Weights of a small GPT-style language model, trained from scratch on English Wikipedia.
Size: 16 layers, 2 heads of 64, MLP 512 SwiGLU, vocabulary 2048.
Each number is 128 + 24 x the weight over its row's rms, rounded and kept within 0 to 255. Layers, rows and columns count from 0. Numbers have three digits each. The size before them is the row's rms in percent of the matrix's.

# down: layer 3 MLP down (transposed), 512x128, rms 0.0634, rows 40-56, columns 0-127
# gate: layer 3 MLP gate, 512x128, rms 0.19, rows 41-56, columns 0-127
# up: layer 3 MLP up, 512x128, rms 0.19, rows 41-56, columns 0-127
down40 089:096164066127123117128177103145144150123135140137090106111093148135134116153144141107107163128153111131155110115115168179111125074107120122181097159175172148138101100120154144164095145141139143173097137153126142139105104115142086158159111112130132122121141095139125128128112129113116067129141158123159121112100093152132135144133116138167113138110140152116181093135136170124112138138127
gate41 093:141135107185130145076122177142088146134151151172115135110122131096139135144103134127108127138086126076132134138141138124082146077095113130093171152159109109127108157116127144096144119125116118091143138087104107173147200150179125117131118133109155114128136123082127160152132117107095106127142167119125129171107158111119143132098130144156116147119093151120102103125154147132135128147158
up41 093:167120136112128099111133147118134081120125110088171128119103137171114127091119087135124158071153125148147129173105117127156171171123129110158107123165104148072103150137124146120103128113192130122123096123134151124182115139152138107124102148106173153113166147104165117141124117143155135134108147153103135148151130166172155162108120095155129119128120108079108146124154126127102108129127
down41 089:116144125148089116135194115139141105101084130153092153097146141132129124129127125095149154154097114119108074133114110159129140107150146155149096158172080163145124117135093165113128168160117183141122099152133086107132147116134109170097117119115150125143102117114160126126126118119095111132139149097155116144128137155108197124102104128166119105126177135128108118134115150092082143129121
gate42 106:107127135134120130101131110123090137125167173100115131118128152093158233118137134111142135107130151131117129144118152177135098148131158139097109128155131126159141128070161124094127147165105108130130132088146173145137079114137139090123153154136150111091142146162142126162141121144077149148158082107130096147140121104101146143146123127111103113105090130114142122137109130128120172145154
up42 100:130119123150101138095091140124105153088160124172145122110116137133107179149090149130138137068120125128111136113132068188136126124165114138120104162144128091139156108104133142097122156125155134138162171114141135140110091134095152065094138121119136156082114110117150129098110147103112119167161136083149125123126137130136145105147117103112108112143128124164107113142161120137101135112195
down42 104:139126100110117146136128113123075091110158153122153171143112116170178098116122150176131124147139124104095101114170120171156119119133109118140137107131128111164096146128118124128142132159107132151137121111103126136104118160148105134115112129135117116089115144167142144131082112160079124099113145139086153111078164156101158106160186181156132131148117124133154118115105095130130153169085
gate43 098:112143067109129137150123111085111162109124110136094164142138106176121079124136100141162128134127123083131139112085117141114157090102137107149133140117096156135094117120102110136130097139107112172103137136103092138164135072114114126089114113142137097102118147144127144150157120161154129146121202135099114100112114130084096102113119134123105096099124175131120102108114105170118104142121
up43 106:152163108134187142094143103146143106170134146060134089102118157083111176109143100148097139128107135141148117129131103122113116103137135131115134150131097135081157141111132134123107137123138122123128092103134158098127108169074128104134145121095124142124167109113100103115104147098121135137133093123138133139073091148131116155126134170156142108163134119144158167132140152111162188153157
down43 097:107108156141121153129164136099128113093122097097106115115106065149137112120129128128130152111153133129164069110137157135138133109165114127144125102122090137116111137171153158112093183105098120161111157125140143128130123100120133126119135134156147153086111156119128082147110136076168162149107110108128127144174079108151091091104162125101148130121157144156164111133124141153075111140129
gate44 106:093092116086122122157148134132112079136134140116111106159118108118162093114098169111121105058128114130090108121124150117170137133102129108147121121108168105119127137157130130113137095135101141117124098127154108103108155125137197085146168073106098114095122140148137101122116117131072150113105148138127110132146176122093136125108125112107130106133100105128129113125081152166140180115122
up44 105:162120116122156145092137116153109157100149157108132164118185145100125129119136087134115152126085142174147120112158164116150140170117169095138140126189106125106109107102138135091123137138153093118141083152139155131120164129110137129128193127166135180163134131143113112124145141143139155133113131146155122129167139114084180135141105122160149143162120106121129127136130156129154187122134
down44 101:135112104132119128114155128120172093117134102143132129129136129134113102110143170124143159157123099138065099148152105142032124098155162105104129158134123065129131140115102136105161135146114139102149149154087162125172120143134113096142147078144169121126139141142114096111144130133121121120113141150130093088133117136096108189101132140147123154098155152139083106139117144149117129119128
gate45 089:100169151136109126067158164128126120162135111116122147117143140152151129121101162128109114132130122140157147121163094128096149131089063143127145165104114113146142118138109107133133134167093118138138121163167090134147144141109109156146142135136127128149157114092151137160123096119152191132142070141156104090149135101087131136141166135121140118155127118138110078127104165131063120145111
up45 090:185077156115144113186107127137099130118113104095126143165135119087117123115129106095145118098112132106096112132048132118142100152149150114107073096170142163138090127147150138133146133127149127128117149083106130126123159104135110117123091111144135136095104123116098125126140144088148084098128142141154136153118094165135139120117151166152154154122103082126136144143124120125172132117169
down45 100:129148118143137122128106150101113124122134070126115138095144099139119147154142139164105113150137096119109183122129102110159122147156086133140137094144126136077148135168096100144110118151107135169140138093097085119127117123091127121163153178115113114165141089135125090163112163157105140127160124140114141111079120120133206114134116135125105140147159172116127100087123135101093144112111
gate46 102:133123113118148137109114094130124141101162146104068110149083121146145121099142179152093105126165160163139101116160148148139124111118090123137111179111140114127144126127177118076167110146121113171096154120099152105147109108151092098139152138128143158128140158123125147122111136125160125102141073115139176173126105148161154131114095120134143150115107156159149137127156135090113115165098
up46 100:121134144140084122122169179107138124158144138119133152135110134125126139155101099110136147172147124137180130116162148146089115089136133122132164105116189099097138131112112136154100162105083129090127125096160136161148088131167143139091128084140134114125153135123134145115150146173158121150123125161169132164123095105108129127084089132133131176133119128107127158159082103132127089120155
down46 103:177137115141151145103114146137132137153121118168153129123137115148125157109144148115155123092113087074126171124112129137130150160117131104067144147128144133138112089083123092144126172132086153094160105110141127123124093108132137115128103159086103121140112150108128109134135121124135128119157119116192107084148137127074116089122132078109135150087148096121112101069123129109142120098158
gate47 101:125112098153122145126146135091148171137108123153106129100129139080122124161163142096151093137136161151063165108133126094117165128145088176177106141107142155142113141134101139111132137128125123133101116125120146171081093126147136121101117142127148150117117118151108127133170170164162127110127133156134123126162102172091153138144107132120179131122151119170087159178145119141100115149113
up47 101:170085149128120100121115111160090150102143138113145130147134071136142126142123110089132130081156129129106153145137105087126128154116135136120149133109112082156107112103157131123107131140082166100132075126121067161120118138090180155122128154102128124104141115110113158135133163147145104120164146119170104112150119132079136126105128144112186141140152142150110130193157111125107118114141
down47 101:087105115102131168092121120098141127144130153121104124128163155149167144131125155093108172120106105128141103137142054107200075159108124144132125129130100138122124110085171137152104133166130097146153149097109118133109129137111110118109114147126151121137164128133123139119133107122133153084135113116156114154078125148118121113132123090172155102130160060080134121138132102129107144134142
gate48 092:134137091103170138116120127168154129095058139149129123111111146122152130125147096152142100118130121099152148143205140088101119116135160167127137114172167097116134135119102158127133152110147103122087082116084112121149159136113167100139102154158080137107108167134132115133144116134117128125157157090143130159149119161137116117120150121114110108112139126155141077115130182112156116114139
up48 087:117119156101136138059153145148123112139163097112134090106147158126106125133117113133124130121136144123089106108111099084159099082133085119105110140140126080098078176120123131140126147141173105150147105133128121144094106129123165081122138152130142133176137128106098098143141137105119150109118099119172083122121162131098122129126160125155124093128081107134074122154098094122136138140165
down48 084:162109137165145124134104145153140169129145133145164159163115153117097083130144113124074110097131181129117142157132093090115133111166175119113081102113172120102157133155091145121143120144135121132122136171080124135081145121092109107158134083122128138120116162129134155113170112131114131143177088154143091152140141139117095128136153114119126157118141157174128141126100149114151124151106
gate49 089:155158137159154099174112091142133141118171112125139124120135151126126139153174100123169114128120114147116129130141094106148169107137147144107173104153112135149133133115105126137113155112121126096117151115118074178108134106113139105089107141127129164077156081106129159143144114111122114132126148107172094128136126074152086160121139159126108144133121154158125092121091164116099177163166
up49 085:136130171117105129137160070094130137109104145147130128140134129146100159110162098146158121121125108069088097149146163148188090144160163136148133102137126138137149158119166142129122145078145155102090150114140123134124116099135096155119131152114150110140154117139109182137140097095146148140137162141113140145158137146119102154129130132129115176168119101137111143125178159140092146124178
down49 089:108121112139172148139168131159095067095143127158106199067150124143135192161151134127098172151138150126135127104129137126141176105153120140137139139104147125142128099095159128152109131140146149112126126147125127157140169173119134124105074148144162140157130137140088142114155144138114153129143110139145149132075140150107148120140149107154136139154144106103132116154141076127140117134151
gate50 105:210143143132117163117112126159123126128133159134112141130115119124087153149130140126092178131140117113128133152150147137120110118101134151188173133128144159144110098086129127145130122135134140100141113118073135139121113140103142115113166160124140128154141136128117112125129113102133128193180038122122107108102127124166164102117105163106101160153107156127116149099092120146114144130109
up50 101:112128137148084145117112096110140150153117128158127136164113116071120144087125154168107087131150116160144168110163137149133153066161140152128134125097115134157154094116085119128118099109144081128127141098114169139151103120159139096155128116114132116053076108136111167113139119139116069108149124110142154120131118093119159130144114092157133132130110130118132130129120148092106096148120
down50 101:101122121154121105111166147109173177162155144153119112137134159118123108134167130172131107125116136090117166118140098120099134154152116097143094167131171093121108112166118133144134133082151108131170134104130176123145122166147147140168112141121121099113095124134109111112132130178099112149109114116090189124173150125174136155135130080105149146117153143152109145120126137114148095097145
gate51 101:170124124131104129138108116113104120148125106112173170148148136141108116137122106141128097099151165092117146122130132116146150134089132129154094123092119130160147076137134125111176114123128138124133125124157134148080155087095145092098151100198150165158094104148151158097126103174131152126112114074088116134163132093152136149144098145145106095160102151129109129145136138095108133144096
up51 104:171120134226098112152105146101145134127127135119179125106103148160119122121185151145093122099111145130105143163120135142161144134137148109128117095098140129153108159130133149127152139117148118093112151103126132119132120170097158161151146178094167139141097185149120138129136136118120135104113098145140127162117099156140162139141137124163119131068120100105131120152147114133093121162138
down51 101:149145171134134121111134121171127085118098142107113102123125119142091104173122131077081133119140129160151111123165120148139167123154111119118093102112131125149140115141139141107133167108142097125067139139079147091155148148121128114094133120088149168129154101184153131161155094107115159113143101152113147112165150115158139165159129137125121111134116143108170148120105149141172130178146
gate52 098:106124124142169089132124114129117141126123127148152117124149108151128101172113165143171088195135124154111119155108140127138108115093128134149162112160111126148149108083145137108121121134149167130106090151127135129112108174073148169110123120114100145124146146144110121119082148107090147151111109116113137130144176127123106159171133148138165114102161122122139083115130213118126154109115
up52 099:151133110124171121155117178147111126127092153186118115169115123134122157145147119121135085160133177124136128108153115070132142108151142130171127093101109114128137098070147088141143101119095115140121128152083109100109132134116155140137175101121125121168133146166090129135127138121146156123133097157158139146109141141123172151121157135149107121179150135101105135162122104131106071108135
down52 098:120118165151131109094144118120153110093109108128126083147103146124174123121117162101157126151126107132137096111139118141125101126112152110152162057142151125095136119112142127125131160096116130141144157145103127135085151087112118150209116166183093103126148118124160158143125090100147175089118156145123131143117141123121078147100129153119126135180119145121137145165116108153119103123140
gate53 089:121111132142160158126151101121143098160147123085066155116124110135085140112166112131123146160148147153117098172131130123097159133143105147107181124097120095172144159137197113127131111122160141136119088150101120085140138114129129127102100142110139160166149094100129145103183163097120124147140116140135165109122115144148100127127097108112145129156130134122102119151187132096103114129104
up53 084:125106088126128155133135074136156166130109156166129119129113171142163126107142134101138181120120140092123135110137106110135164120111161109109107164147120167051106119124127112124127157126144087125102179089102138139125117153145122149153167117200122142145123107169128143140068083145176111109140130118125125104087124109164112103139145131102132147110126142153136131139129102148128129131118
down53 089:167144135183155151113115155134145149143170127162118147062109128133150144127125123175159120118110132123136122117157173109121172085147135101138133100106138120161156142112126139125098087140135115131107123138138098152126127140115115067086128157138143133106100096119119108121155118162128123121098180129100125088136143077118085202145091157130145138118144124120143123130087137139123135164136
gate54 089:137137121160152144126137127105151136087085117159141123113117161084107171121075149133199113123135134098130102088101148126099160118116123148119138098138112130125132130144122139109116153129159095151100180096103120119147144100146150085148184160088121142096096122141120149115105142118113082136110126097112151146144148151128114136154089141122099120123128146080097139104113143078095157133144
up54 091:107151112107126105141111142128129104167121128073102122109120097159159082104114120152094134131129123127127124104157073111113090106089124113124130148134146168144118123104128140120098117129091144118133110143144151148173159142098157158090085076146102116117150138104127116149142153114147159119174058100139133136157088119087120136088161117132132142149158126121131108114109130139163106072136
down54 102:176143130128121158106124149126155110134171160134101130125140087145169120081132134146117186115157141138131150157134129100114123115120127140139108132187156143139085135189109118141132139154106145150188127121127171133158145095103121131097102137106117125127113119116143146097090125173143165157161124084108129114129130087153086160084143110122140121125111127099166094140122140085140135104147
gate55 088:108143148090138093068152135133102075113086100130166145137139145140161134149065120105152137141127129136144152147093102132147072109129101114095131165108085134083125116112127116111117116136121116100100129106135137128144150113091111180132088127138128111142101177190104119148118086084134115153122132121135113155123120111103097161117149155160121119124119126144150117125167091119157113134139
up55 092:135155099124112122170121133109107175114174120116064155155109151082105123131131102138103151100100108095128076154162159126095146111106135142126135101192111133179180125137147155127097135099107098131128102099131196108113129138151155148123186114141149158121156117097110120140158134133099161146133118110139169127128139120141134115131120163090138123148137110129133126140141138116108110141138
down55 092:156134138101104124130125115154130136116135137139102151128118106148136137106114106094135154125136195135140124115114141141164127156148142122101171128130168133075091110123114121146110131093120152169148133129132104150134093137083091129129126158077076154158153141147129163108096149139115102082116103095112078121175123085140128121134130095109138080102135098086181124118089137142097122124138
gate56 103:115142106093090138124099141102102106071121161121125091164135101151135085133150125161155103139122179135118137165119096098133131137138139111109111116132134094156136140105123114151186142151159128137108091140162150084105084109122115124117125136109134147116153118103135062171111124134082124133153173105134093145128146188126136136119100151110123136106126139112105135164103135136106187126122
up56 105:135128116088079122081195141167118099165164105159153140133155151083104109083099092085135107122125144091128118106065125128135096098133135118132123152086145122114145113124130125170132151149138131143117101120141149123099084153151152139121123114130145095129128136144133116113105162113138136115133136103117143105103113079103116141161129144123124137170115133160176132088165088119146096116133
down56 105:121143177132123145129153204158122139150139140108099116146153106150158142139109112090182149130161126138125081118134131111114073093103146161101136149159111082135112138106109091127147133095122118128166134105133119172142140183120162139128103155140146145132123151156116114188150151153122102146126102120162124100129122125129136146138111129133107168104161151138109166164110099144096101104125